{
  "n_layer": 14,
  "d_model": 128,
  "n_head": 3,
  "n_kv_head": 3,
  "head_dim": 64,
  "d_mlp": 512,
  "vocab_size": 5265,
  "activation": "swiglu",
  "norm": "rmsnorm",
  "norm_place": "pre",
  "norm_eps": 1e-06,
  "positions": "rope",
  "rope_base": 8170.0,
  "rope_fraction": 1.0,
  "qk_norm": false,
  "attn_scale": 0.125,
  "bias": "none",
  "tie_embeddings": false,
  "parallel_block": false,
  "init": "uniform",
  "init_std_qkv": 0.0431,
  "init_std_o": 0.0,
  "init_std_up": 0.0431,
  "init_std_down": 0.0,
  "optimizer": "muon_variant",
  "lr": 0.00259,
  "lr_mult_down": 1.5,
  "beta1": 0.9,
  "lr_head": 0.00409,
  "grad_clip": 2.0,
  "warmup_steps": 200,
  "schedule": "wsd",
  "decay_fraction": 0.672,
  "decay_shape": "sqrt",
  "final_lr_fraction": 0.0,
  "batch_tokens": 8192,
  "seq_len": 512,
  "doc_mask": true,
  "train_tokens": 92480000,
  "steps": 11290,
  "dataset": "wikipedia_en"
}
Each number is 128 + 32 x the weight over its row's rms, rounded and kept within 0 to 255. Layers, rows and columns count from 0. The size above them is the row's rms in percent of the matrix's.

# layer 8 attention output, 128x192, rms 0.0793, rows 0-127, columns 48-95
size [113  91 108  97 104  97 104 110 100  97  82  98  91 101  87  92  87 102 100  95  89  98 101 104 105 108 104 107  92  92  84  95 100  93  98  99  86 115  90  83 103  96  90  95  90 123 102 112  84  86 107 112  88  89 101 114 108 102 100 106  87 135 116  91 107 114  99 137  99 114  98 102 104 100 116 105  85  85  87 121 113  91 109  86  99 103 110 100 111  89  99 110 106 102 111 102 104 106  93  97  98  84 104 108  81  99  99 101  95  95  85  91 110  99  92 107  95 100  86  95  82  95  97 102 100 101  91  87]
[[ 92 153 145 150  76 101 101 120 132 113 151 118 171 132 159  73 132 142 152 196 128 177  90  98 141 179  83 156 148 117 163 173 112 159 142  30  84 164  58 105 139  23 120 109  45 136 120 135]
 [ 92 142 137 139 121 101  70  99 110 126  80 125 193 172  92 130 152 180 134 168 144 134 147 100 195 140 169 170  89  73  98  75  87 147 155  89 105 162 102 144  99 174 139 156 129  85 165 173]
 [122 131 138  96 148  71 138  97  98 146 143 121 125 140 146 164 147 161 166 134 113  91 147 189  96 133 180  99 121 152 148  73 154  94 150 171  79  88  78 113 199 202 103 173 128  77 105  93]
 [150 179  80  64 158  69 184 153 146 123 122 111  59 127  84 118 210  76 142 137 138 109 135 133 138 153 120 129 164 108 160 107 169  86  98 134 116 128  84  87 135  78  56 151  76 120 120 146]
 [139 115 145 112 125 151 170  88  97 150 138 139 114 105 173 158  49  90 157 104  97 135 149 129 176 164 135  94 140 158  91 151 161 153 109 127 198  78 123 149  95 126  91 157  80  70  58  95]
 [135 105 134 173 129 144 149 156 141 177 150 108 131 129 159 173 121 170  74 147  90 106  90 131  95  99 146 146 123 134  93 152 176 154 155 132 102 128 152 102 194  65 142  42 151 164 156 147]
 [123 111 109 158 171 131  94 129 133  95 160 162 139  88 198 123 105  87 140 112 120 159 173  94 148 101 133 168 135 151 154 127 195 163 110 107 168 100 148  99 139 134 169  87 120 113  80 176]
 [108 126 129 128 130 172 125  97 160 138 143 143 142 142 166 120 100 173 177 157 116  98 145 116 102  70 138 119 114 208 102 103 151 119  77 158 141 136  89 138 180 158  34  75 149 111 117 128]
 [118 116 121 121 133 168 167 113  92 150 118 131 165 117 139 202 134  91  33 114 127 129 110 130 148  91 157 111 157 131 147 162  96 158 136 144 163 178 136 150  94 160 130 172  80 119 152 145]
 [137 140  98  98 131 148 113 100  92 113 142 134 133 128 131 135  77 139 154 134 170  69 140 162 120  72 161 118 102 148 128 106 123 170  84  68 146 147 140  87 101  90 149 169 123 102 166  61]
 [140  87 103  83 150  98 149 158 142 118 133 199 158 182 143 122 202 129 169 147  95  99 124 117  88  85 144 145 163 131 136 129 124 101 174 134  76 139  91 125 183 143 118  69 126 136 165 137]
 [120  96 178 105 150 132 108 121  81 120 155 140 158 172 150 104 130 129 161 123  74 129 148 131 150 124 130 133  77 185  89 153 135 188  65 154 181 103 125 115 159 132 149 127  77 148 174 167]
 [135 139 154 191 115 156 167 142 161 171 104 137  97  94 150 116  45 113 126  94 162 133 125 193 133 189  91 101  78 125  97 133 140 119 103 123 163 100 165 104 176 101 145 199  98  85  74 146]
 [118 151 125  80 148 145  95 123 118 125 138 147 111 154 126 140 201 131 159 113 118 146 137 120 113 150 147 133 155 101 174 161  89 142 100 102  86 252 164 139  50 168 153 162 105 110 184 187]
 [134  73 151 200 138 119 142 113 158 111 124 153 119 113 123 118 112 133 188 108 106  82 159 155 116  83 138  95 198 106 173 110  93  68 160 142 155 100 164 139 147  95 171 149 139 143 173 131]
 [ 77 169 158  96 111 153 108 110 141 147 146  89 104 138  84 127 221  97  88  62 134 164  73 116 141 152 119 101  98 102 152  91  97  91 132 127 117 119 187 112  97 153  69 142 151 102 149  95]
 [126 140  69 108 135 128 126 116  89 127  95 148 178 114 117 142 130 147 137 148 126 166 197 128 130 131 120 148 135 120 103 151 134 118  86 154 153 104 149 168  59 118 169 103 163 126  97 176]
 [170 147  89 105 110  92  87 124 143  99 131 181 127 150  45 101 184  67 145 107 147 149 151 112 171 135  74 128 153  52 134 141 110 103  78 126  66  87  64 120  76  70 154 102 132 155  59 124]
 [100 171 124  63 141 195 152 124 142  97 114 171 153 133  83  94 233  95  96 167 158 145 155 104  78 105 128 118  56  86 174  50 162 160 156 117 110 105 152  75  88  94 116  90  98 125 160 170]
 [149 109 128 161 172 159 130 129 160 100 116 164 135 171  95 109 115 111 168 118 122  89 129 112 158  60 130 151 143 124 101 144 160 132 125  65 124  87 119 166 100 117 173 109 182 156 173 137]
 [129 114 109 132 154 168 142 107 167 154 122 104  91 106 142 178 121  97 114 145 139 134 168 134 106 101 141  68 131 119 162 119 112 118 177 129 110 189 125  66 138 131 116  67   4 128 132  79]
 [121 176 141 146 167 164 110  80 104 138 162  88 155 161 151 155 137 137 147  96 143 105 156 156 121  99 119 138 144 189 101 174 133 120 158 192  65 143 189 166 144  98 163 190 155 146 157 138]
 [109  97 155 191  63 138  65  89 111  73 148 103  88 128 145 110 170 147 160 155  83 126  95  58 189 169  74 141 178 171 150 159 133 137 183  89 142 101 157 128 111 111 129  81 167 175 120 150]
 [148 154 113 127  89 142  81 106 119 111 148 103  81  82 127 187  65  43 122 137 164  67 124  68 146 145 167  98  90 173 179 137 149 116 162  84 133 212 149  67 151 161 158 142  83 189  99  87]
 [137 101  90 125 134 158 131  96 142 114 137 138 173 144 141 156 124 201 141 110 147 133 177  87 111  98 173 134 159 160 102 132 159 155 183 115  92 121  91 243  76  90 180  94 159  88 190 143]
 [110  93 114 198 143 131 139 134 133  89 154  78 188 146 165 133 101 125 114  71 140  86 162 173  86  94 158  56 121 130  79 119 126 132 160 160 147  77 124 156 110 111 189 152 162 129 232 169]
 [114  95 139 175 148  90 152 154 164 152  88 138 177 106 121 219 165 104 122 137 123 103 149 137 138 123 169  91 135 101 162 105 107  81 221 163 115  98 106 128 111 132 111 106 128 134 152 127]
 [133 150 143  84 128 117 166 120 135  89 122 158 116 157 121 107 152 109 106 124 118 124  85 156 131 166 137 146  86 203 103  96 138  79 164  88  81  91 114 126  47  86 109 133 128  95 135  72]
 [182  96  89 162 134 121 127 146 115  90 164 171 155 144 111 151 170  91 174 109 176  58 190 119 169 113 133 118 130 105 149 126 161 143 171 157 162 116 158 122  56 135 185 104 126 103 192 153]
 [152  88 135 127 169 112 138 116  95 124 104 156 167 130  73 108 144 206 159 216 235  71 126 129 208 126 186 146 131 138 149  91 137 132 130 127 150 118 125 139  60 179 136 118 147 154 127 131]
 [143 102 156 114 113  99 168  80  66 157 110 171  88 157  81 131 172  94 134 156 109 155 155 102 162 141  96 132 115  66 130  66 183 151 145 134 152 145 149 126  90 170 123 169 147  71  81  66]
 [188 128 111 146  84 120 163 147 123 106  99 151 138  94 155 141 135  63 177 173  96  62 103 169 129 118 101 134 128 157 185 168 144 122 156  79 158 109 114  64 134 137 172 134 195 157 109 122]
 [110 162 146 151 117 118 174 180 203 101  85 127 130 147 171 132 124  73 122 101 122 104  99 100 105 119 111  88 183 110 144 146  94  77 149 118 130 134 114 148 177 127  89 149 146 153 144 140]
 [131 117 109 173 131 103 130 133  94 119  77 123 140 144 116 145 157 120 114 114  55 106 100 164 139 162 128  94  44  87  78  85 177 146 165 163  71 151 134  32 107 114 134 100 182 150 114 106]
 [164 145 117  56 158 105 122 115  46 160 164 164 129 125 104 175 136 116  75 122  94 155 154  87 141 119 144 149 100 109 162 134 125 155  77 140  98 187 142 110 107 168  80 156 120 121  72  94]
 [ 90 146 154 169 127 151 164 166 150 114 102  82 137 152 120 158 135 146 105  63 141 160 129 168 106 154 124 104 127 130  65 122 130 131 194 135 142 119 159 136 127  79  85 158 235  89 170 178]
 [ 82 159 140 191 135 145 160 155 150  86 145 121 151 143 121 131 106 183 153 170 164 109 147 168 101 139 151 142 132 190 132 136 102 119 171  94 151 160 158 133  94 160 121 180 149 113 152 147]
 [145 149 149 141 156 140 136 120  65 176 144 170 123  83 137 173 109 159 121 159  77 142 158 122 106  99 161 164  65 110 132  78 175 167  99 160 108 171 103  65 163 119 181 104 154 113  51 106]
 [144  88 110 157 103 109 134 101 128 122 122 146 102 119 130  96  97 169 127 150 118 102 174 103 158 162  74  94 165  30  96 152 117 141 136 124 113 134 167 109  87 126 123 111 226 102 138 135]
 [110 141 134 112 130 111 115 123 198 134  84 127 161 164 175 128 127 105 138  65 113  97  22 177  79 129 130 138 129 115  31 115 125  55 106 151 158 119 134 130 146 146  40 110 142  71 125  63]
 [160 178 118 125 168 160 136 157 105 130 119 142 139  88 106 125  82  87 149  97  98  68 125 171 167 105 106 155  92 157 137  98 150 178  60  96 131 156 157  83 151  70 171 112  59 109 105 110]
 [122  97 149 152 157 124 110  95 153 128 162 132 152 162 161 112 184  90 155 137 151 103 147 113 186  87 131 149 115 131 145  94 124 108 126 113 173  33 182 142 173  96 126 115  59 144 143 188]
 [127 176  93 119 173 114 150 179 119 128 134  66 143 136 120 140 104  97  66 136  88 138 148 145 143 126 136 170 108 150 105  86 114 133  72 158 157  95  85 113 159 205 102 146  89 149  68  54]
 [121 123 144 198 107 112 143 113 134 157  93 129 138 166 117 133  92 158 142 137 138  74 146  79  94 128 139 133  88 175  72 115 139 162 158 119  49 141 108 116 150 114 188 112 150 160 169 124]
 [116 160 138 118 163  68 153 121 163 174 125 138 108 121 101 129  54  69 139  95 134  93 142 168 196 167 136  76 155 138  61 125 123 114 137 138 190  52  69 171  87 157 155 135  89 112  66  36]
 [157 117 170 181 116 146 125 110 114  98 126 148  47 120 173 116 132 139 211 148 113 116 103 164 142 146 169 177 119 124  74 128 141  89 126  69 119 199 165  68 147 131 119  35 134  85 110 128]
 [139 122 140 190  98 127 118 148 135 125 129 129 132 115 165 119  71  81 184 138 115 111 120 110 173 155 153 149 137 119 131 162 100 165 132  59 178 102 165 145 139 148 155 186 108 106 164 176]
 [141 130 119 157 115 146 154 110 191 133 133  84 156 132 159  74  46 152 161 141  95 116 133 165 137 171  96 108 168 189 115 132 105 112 182 148 216 128 130 157  67 162  75 139 147  93 104  82]
 [134  76  72 177 171 132 105 132 107 163 133 152 179  87 185 143  75 167 108  77 101  54 176 103  95  79 126  77  89 164 141 106 134 173 131 172 133 140 127  98 212 140 170  88 100 147 124 127]
 [112 113 156  88 128 144  91  82  62  70 131  72 114 134  65 118 132 128  81 132 158 104 229 136  88 121 131  74  80 113 154  51  92 171  78 161 157  95 171 116  87  89 104 118 216 156 126  75]
 [ 73 176 122 148 115 128 131 152 134 129 143 145 118 108 174 109  97 139 140 126  64 196 155 175 112 130  98 163 108  85 148 101 128  90 123 147 131 166 148  88 119  61  72  42 101  40  95 159]
 [138 141 133 115 133 158 117 139 147 127 144 125 191 121 156 142  94 109  66 144 202 163 124 123 125  67 155  75 153  55 148 143 156  90 149 175 134  85 132 177 122  82 152 153 131 120 152 149]
 [133 132 132 135  96 153  98 111  94 113 168  95 104  90 139  89  89 154 148 103 152 117 162 172 136 105 137 120  91 180 141 125 161 185 130 110 159  89  97 158 129 134 132 102 123  88 159 145]
 [124 138 150  93 124 125 153 115 102 123 148 114  72 174 165 116 148 138 205 127 166 134  97 108 128 137 158 159  95 211 110 124 154  95  98 150 148 134 168 186 145 185 113 130 135 110 139  96]
 [129 159 114 140 173  95 186 173 155 148  94 130 123 121 132 191 121 125  93 137 148 160 134 113 170 170 128 117 116 136 166  97 105  63 125 163 124 105 121 122 144 170  81 159 145 149  40  92]
 [111  90 127 166 165 120  87 105 113 119  96 133 104 127 100 141  97 128 138  98 118 120 100 137 117 126 122 118 117 101  38 157  70 156 137  85  58 227 130 112 191 171 133 113 132 125 123 176]
 [113 105  93  84 172 156 132 147 166 161 136 138 115 157  79 162 107 119 119  77 136  68 141 147  86  86 129 125 144 149 135  98 104 121  60 161 165 123 142 132 148  38  75  62  10  90 129  66]
 [137 116 140 167  83 162 111  82 159 145 138 109 125  99 169 128  79 178 119  71 132  96  41  68 137 159 133 166 131 224  59 166 161 121 161 186 157  97 187 145 178 156 109  87  84 189 117 167]
 [112 114 149 123 106 117 161 127 145 139 130 134 133 138 123  85 107 140 159 168 131 183 141 104 117 150  69 112 145  64 119 110 132 145 185 142 118 103  86  62 122  80 130 106 106  75  73  62]
 [171  77 161 112 128  80 149  84 125  82 148  80 134 121 101 138 146  91  83 106  65 111 135 128 116 139  81 117 119 118 163 190 110 114 170  85 159  86 209 137  84 128 127 129 141 174 145 150]
 [111 159 188 176 156 135  96  85 191 148 180 128  91  94 169 152  76  63  94 119 136 111 127 100 102 116 152 106 129 141 118 149 181 131  87  60 181 152 134 153 159 168 151 103  27 159 166 116]
 [ 80 145 130 179 131 147  72 120 188 136 173 158  84 107 118 168 143  46 109 181 137 122 138 104  81 105 149 208 138 129 182 134 175 140 112 117 161 167 214 117 162 218 113 134  76 142 137 131]
 [117 173 108 198 133 127 102 177 127 105 114 153 147 185 121  97 137 128 146 143 107 100 164 112 126 118 150 174 202  75  79 152 146 131 102  97 145  96  71 186 116  99 179  80 173 100 183 158]
 [118 144 133 186 207 133  48 118  99 104 126 143 101 127  90 104 134 141 103 117 121 154 174 147 147 132 148 186 114  94 133 121 141 132  84 134 134 165 153 154  38 113 150  78  74 113 119 166]
 [ 68 165 113 137 103 153 163 150  98 144 127 133 104  96 134 133 172  98 122 157 104 177 115 137 125 161 135 124 154  95  97  92 105  94 169 144  86  85 105 149 198  79  54  99  82  73 162 115]
 [152 142  85  58 147  75 107 133 153 142  97  82 171 155 150 190 128  56  92  67  79 129 107  80 128 117 118 143 160 167 160 179 101  90  87 182 102 133 116 131 180 219 135 133  97 177 114  79]
 [138  85 106 131 103 146  89  81 138 102 211 181 164 190 137  57 155 154 138 145 145 148 115 131 127 107 119 148 124 147  98 114 112  99  96 113 157 101 115 148 114 142 111 103 196 115 171 171]
 [ 92 140 163 127 149 170 143 145 147 111 189 138 103 147 161 148 123 113  92 145 140 181 113 160 132 104 142 113 115 139 138 136 169 144 148 176 149 168 180  82  52  67 154 137 162 133  98  62]
 [144 118  71 161 126 156 128 112 128 139 113 144 103 134 143 132 101  85  94 130 109  78 101  71 196 122  98 144 164 110  54  91 125 135 126  97 216 100 125 191 105 159 100  44 112 106 119  88]
 [145  81 143 152  84 123 119 101 107 163  68 180 116 114 157 172  62 199 109 183  94 139 152  87 175 131 124 118 113 142 117 152 153 151 171 136 145 153 118 146  95 165  85 107 157 165  80 180]
 [105 161 159 181  81 138 141 156 135  94 151 141 153 152 161 163 117 103 113 147  82  74  56  44 145  78 160 164 153 134  60 152 178 143 177  54 113  84 147 148 111  61 109 131 148 153 139 159]
 [114 128 120 130 146 107 132 142 114  91 147 143 135  86 168 153 142 162 158 106 120 109 222 108  98 120 173 126 183 123 233 109 178 123 191 157  98 170  89 115 191 111 181  93 163 140 147 183]
 [126 136 135 140  80 109  60  80 185 126 182 146  76 153 137 115 178  41 146 141  36 133  81  96 133 115 130 222 110  78 129 121 156  91 145 111 181 128 165 100  37 123  69  82 112 112 154 159]
 [143 127 118 106 154 175 119 155  69 123 165  85 153 127 103 139  81 228 109  89 125 113 126 136  84 111 181  50  97 215 155 113 123 158  87 118 114 104 122 142 139 164 184 155  64 187 107 154]
 [150 216 117 149 101 113  75 150 142 140  88 145 124 112 154 117 105 104 138 114 165  85 120 127 198 182 119 150 165 131 141 131 153 116 140 101 182 130 126 119 170 130  70 140 116 128 156 198]
 [161 174 119 197 101  81  89 154 123 115 131 181 170  80 112 173 145 205  83 151  94 139 158  98 153 137 152 134 160 175 166 170 130  91  82  48 127 136  65 156 156 145 119 127 156 174 110 173]
 [100 139 165 136 105 117 128 148 104 129 116 114 135 119 113 131 148 167  94 145 100 110 187 129  41  86  83 112 113 142 137 170 147 128  83  61 108  94 136  62 137  93  66  84 138 135 103 164]
 [114 100 138 132 148 145 167 138 161 141 116 115 167  97  88 131  82  88 116 120 174 108 130  88 100 118 115  34 114 126 139 122  63 120 102 149 105 133 155  80 128  78 159 152 146 201 188  64]
 [141  72  97 179 165 123 113 156 112 114 130 157 181 126 131 152  96 148  88 190 159 144 125 121  69  59 145 117 107 105 148 146  75 127 108 108 129 113  94 137 194 183 155 107 132 174 163 170]
 [111  86 141 153 135 132 145  98 129 146 178 172  90  81 128 104 148 131 169 168 138 194 119 135 121 112 130 159 112 103 113 100 146 172 186 157 102  90  40 207  91 160 192 163 140 113 110 177]
 [142 159 138 157 125 180 133 149 160 148 161 107 110 123 146 161 171 109 152   0  50 146  89 113 102 114 141 116 163 233 146 168 145  91 100 201 151 106 140 166 138 120 138  96 135 189 135 146]
 [153 130 104  91 107 127 124 107  92  93 179 129  83 154 123 157 176  22 113 121 116  76 146 116 164  93 146 129 133 102 143 135 131  81 120  76 121 137 116 157  73 104 116 156 173  95 172 151]
 [126 115 125 123  83 164 120 158 186 144 125 126 128 133 143 101 136 125 126 176 152 143 118 142 158 165 117 175 133  86  70 101  57 160  80 189 147 211 130 137 119 204 139  78  77 129 142 107]
 [165 196 110 102 121  83 143 125  90  83 182  40  76  94  50 136 144  58 136 157 126 127 120 138 119 144  93 144  73 149 164 138 147 173 114  95  60 112  77 118 155  79 184 155 114 182 143 106]
 [140 127 138 109 155  89  98 102 183 135 126 214 153  94 145 168 124 170  88 190 107 106 121  97 152 147 153 104 128 168  99 110  87 130 116  80  99 121  47 110  77 174  81 117 115 110  92  82]
 [ 99 118 133 108 167 116  66 122  50 125  80 125 103 143 101 150 138 136 100 133 141  91 148 120 155 143 145 170 144 108 151 101 129 180 118 154 151 165 174 121 163 191 148  99 145  93  90  71]
 [148 154 136 144 123 136 129 138 187 125 126 176  63  31 160  97 136  99 108 121 164 136 152 102 124 112 169  83 108 119 133  80 184 128  98 138 161 140 131  85 121 158 129 146 106 194  89 176]
 [105 154 155 162 153 123 132 140 137 117 136 162 130 130 165  90 142 183  67 132 142 208 190 202 148 162  89 121  78 114 143 109 115 134 100 146 193 154 144  73 108 131 114 125 115 140 115 221]
 [135 108 126 159 110 106 112 166 127 122  95 115 110 206 106 135 142 128 118 141 191  69 134 125 122 158 152 179 133  97 129 122 144 137  89  71 123 216 169  93 125 124 138 102 135  78 162  62]
 [132 207 117 151 165  57 129 153 158  47 110 172 110 140 160 117 215 117 196  93 165 155 173 166 159 147 148  93 174 100 156 108 180  41 147 180  90 130  40 127 147 118 173 115 117 132 186 144]
 [138  93  82 108 104 156 123 164  99 166 130 166 197  99 113 133 102 221 150 198 144 153  76 124 114 105 130 110 109 185 131 117  51  70 118 127 148 108 130 177  64 178  72 141 122 167 113 153]
 [101 205 129 119 109 105 125 148 192 125 125  95  91 102 139  89 148 138 198 124 170 184 166 160  74 107 103 102 134 105 116 106 156  72 135 170 129 137 111 109 185  98 128 114  56 105 180 139]
 [ 97 114 156 104 121 135 123  79 130 128 173 131 157 156 118 116 127  79  96 108  98 175 129 124 113 121 110 180 147 128 154 190  96 100  59 111 146  98 188 134  79  94 116 149 116 153 106 122]
 [168 137 132 168 130 153 165 180 142 127 146  67 146  88 138 107  65 187 123  87  94 179 101 103  96 151  76 159 143 194 134 175  93 190  91 119 174  95 201 162 130 129 180 134  99 166 102 134]
 [ 95 150 172 195 151 101 118 108 175 129 186 132 134 124  98 109 109 196 150 162 146 108 153 103  75 113 142 127 196 124 132 109 135  89  78  99 196 154  86 189  54 123 150  94 113 128  88 103]
 [122 127 174 191 107 143 123 111 143 163  88 142 138 125  95 127  89 228  84 179 131 104  72 141 129 103 115 119 111 127  33 134 133 181  71  81 177 139 124 148  81  50 119 144 126 112  79 143]
 [158 102 179 150  93  82 159 134 127 156 104 126 145  62 151 137 102  97 172  93  56 132 162 137 141 140 131 111 123 142 216 110  97  88 191 118 131 111 134 116 117 121  80  99 180 134  83  90]
 [112 110 151 105 111 165 160 100 188 144 123 164 154 184 134 131 144  84 127 166 109 124 144  92  84  75  81 156 141 122 103 140 126  95  92 121 136 143  87 149  86  64 100  88 115 132 113  93]
 [106 133 174 137 111 159 120 121 162 136  92 108 130 149 157 121  73 107 168 151 164 140  88 139  97 151 106  92 122 115 137 109 129 117 211 127 135 168 145  84  88  88  84 143 168  40 106 103]
 [117 126  96  98 163 100  93 124 131 158 103 140 128 120  89 129 155  66 124 146 151 153  88 121 195 145 137 141  88 134 108  53  88 168 174 100  85 165 170 146 122 176 119 117 105  82 164 139]
 [103 122 137 110 168 176 175 139 121  98  88 147 105 142 103 119 150 132 165 111 170 144 255 187 122 106 135 114 135 127  86 113 129  74 100 158 127 141 123 124 148 175 145 151 152 130 177 184]
 [154 163 150  59 113 116  81 139 150  97 116 148  77 156 128 197 178  51 102  64 138 111  68  86 128 176 177 149 135 140 139 155 179  67 164 109  76 137 167 113 123  95  98 143 120 188 120 137]
 [135 141 144 134 138  90 108  87 120  73 159 108 122 141 119  97  93  88 107 106 144  88 221 137 120 124  58 108 142  92 108 156 115 132  38  88 186  98 108  99 122 144 112 143 184 128  67 146]
 [155 143  90 180 151  73 142 149 172 125 129 135 104 126 127 153 156 122 174 113  87  71  87 107 216 126 132 132 163 125  41 133 204 108 139 116 157 112  64 117 163 134 149 108  67 166 118 152]
 [165  77  79 173  56 143 133 121 177 110 105 124 195 183 145 110 119 101  85 161 161 151 101 126 121 104 119 147  97 137 138 143 149 108 177 118 124 111 115 113 131 122 120 176 122 161 137 230]
 [148  79 127 167  88 163  93 136 142  99 157  73 145 108 160 111 108 122 167 152 165 150 106 117  99 105 100 125 105 138 124 147 144 129 194 166 108 140 176 158 110 146 157 103 156 171 236 187]
 [111 155 133 136 168  90 123 104 138 101 123  87 129 162 122 133 129 141  82 121 165 129 130 161 107 151 139 113  72 115 124 132 160 142 139 134  76 213 167  58 134 191 127 175 189 183 146 123]
 [ 71 133 143 145 151 124 117 127 156  94 163 106 158 133 184 118 177 105 133  88  44 138 138 133 113  72 134 158 123 146 106  95 105 145 118  78 119  58 126 155 101  95 131 108 151 149 144 215]
 [181 112  93  79 140 165 132 162 125 127 109 150 180 122 154 105 154  87 100 102 125 116 125 118 113 104  91 115 116  81 205 121  42 144  95 139 160 142 183 143 168 153 138 106 123 135 147 173]
 [152  84 100 123 124 137 112 107 137 166 158 134  87 134 170 162 119  85 199  94 149 164 117 114 155 146 170 110 142 144 125 123  86 167 151 121 120 114 118 175 140 158 162 185  94  98 165 116]
 [142 176  92 101 126 135 134 173 149 163  71 140 174 127 161 181 145  99 141 111 110 142 148 135 120 120 155 124 162 137 178 126 137  70 139 170 142 185  56  92 154 175 107  71 123 154 103 117]
 [146 150  80 147 109 131 131 133 167 108 158 174  77 108  96  96 186  56 215 113 141 114 163 129 162 140  85 125 141  81 182 111 142 135 172  82 170 125 145 105 123 110 130 132  94 102 109 166]
 [166 130 154 135 127 101 120  98  71 150 151  78 123 114  78 137 153  97 108 124 124 127 146 137 162 146 108 154  63 147 116  97  77 171 146 109 139 138 122  86  61 168 143 155 167 108 108  95]
 [130 135 105 114 146 108 168 106 152 154 107 182  99  93 152  61 140  95 194 173 163 121 143 103 172 146 145  97 154  54 154  62 122 127 136 132 167 181  98 127 143 110  98 112 141 120 139 157]
 [132  96 142 104  75 111 113  77 113 128 109 158  83 137 147 128 158 116 179 150  82 143  81 164  56 103 139 115 118 147 110 134 202 100 139  99  99 139  60 123 145  43  81 110 155  89 116  63]
 [123 116 128 117 137 165 110 111 169 152 157 155  99 120 137 147 124 110 128  98 119 150 127  97 173  74 165 131 133 114 129 126 132  81  84 209 156 155  84 171  28 153 154 153  81 111 122  98]
 [119 127 142 203 145 140 130 148  76  59 138 150 139 143 137 113 137 113 133 147 141  91 180 150 131  95 123 132 146 136 155 164  55 137 120 136 116 140 186 118 195 143 189 130 184 121 181 170]
 [ 92 143 178  77 153 155 112 111 106 129 150 122 141 138  65 122 200 133  92 135  64 128 151 131  62  76 135 130  94  68 140  60  56 138 116 104  69 182 120 144  88  87  78 148 170 104 168 102]
 [116 137 143  95  50  95 184  91 142 112 159 163 172  92 161  87 145  52  90 151 114 105 104 138 121  68  87 162 111  92 107 121  79 133 123 103 112  87  79 186 142 109  82 109 177  83 152 114]
 [154  97 123 104 104 194 114  92 103 140 140 142 147  82 167 142 130 101 137 149 196 136 149  82 118 113 130  49 127 122 144 136 168 174 144 182 111 160  60 189 161 111 184 144  86 192 133 140]
 [111 115 132 176 135  86 114 110 107 153 138 152 121 132  96  74 106  63 111 130 155  88 138 106 191 162  79 139 129  75  36 146  56 205  62  93 133 170  94 155 145 172 164 123  55 104 137  86]
 [ 69 161 170  89 111 128 132 156 122 145  91 155 151 143 124 106 144 103  60 121 154 193 113  60 111  80 149 143 111 126 104 148  91 144  56 162 111  85 152 179 107 101 110 106 192 136 186 153]
 [145 103 116 144 133 118  59 118 140 123 206 121 128 134 124 162 114 109 136 122  81 114 101 157 149  62 154 161  69 109 125 130 176 105 124 108  58 170  60 121 149 103 162  78  72 135 171 112]
 [117 102 103 155 147 156 149 140 132  43 109 153 115 169 123 131 125 188 164  94 138 131 141 124 189 159 130 107 165 116 111 144 117 154 143  88  82 139 147 137  55 101 168 154 136 122 128 134]
 [ 80 150 150 152 162 182 101 107 143 133 164  96 145 147 143 201 130 146  82 118 103 109 114 134  98  97 149 130 154 132  79 158 180  87 147 186  98 119 130 130 129 163 186 118 168 154 155 120]
 [127 148 116  93 123 114 125 160 129 126 132 172 125 107 148 114 120 179 202 180 179 114 122 113 117  98 109  32 117 108 174 101 122  93  85 101 192 118  86 109 184 157  92  49 131 157 114 144]
 [150 171 172 123  89 129 139 108 137 101 161  99 106  57 156 166  91 178 104 198 141 128 150 105 131 151 143 138 161 159 245 155 158  55 129  44 157 161 114 152 171 176  46 129  88 166  82 209]
 [127 122  78 188 141 105  90 100 126 138 147 156 179  92  87 152 139 112  27 201 177 118 121  81 114  95 114 169 139  66 123 126 104 132 164  73 130 108  57 145 157 111 149  70 134 175 142 147]]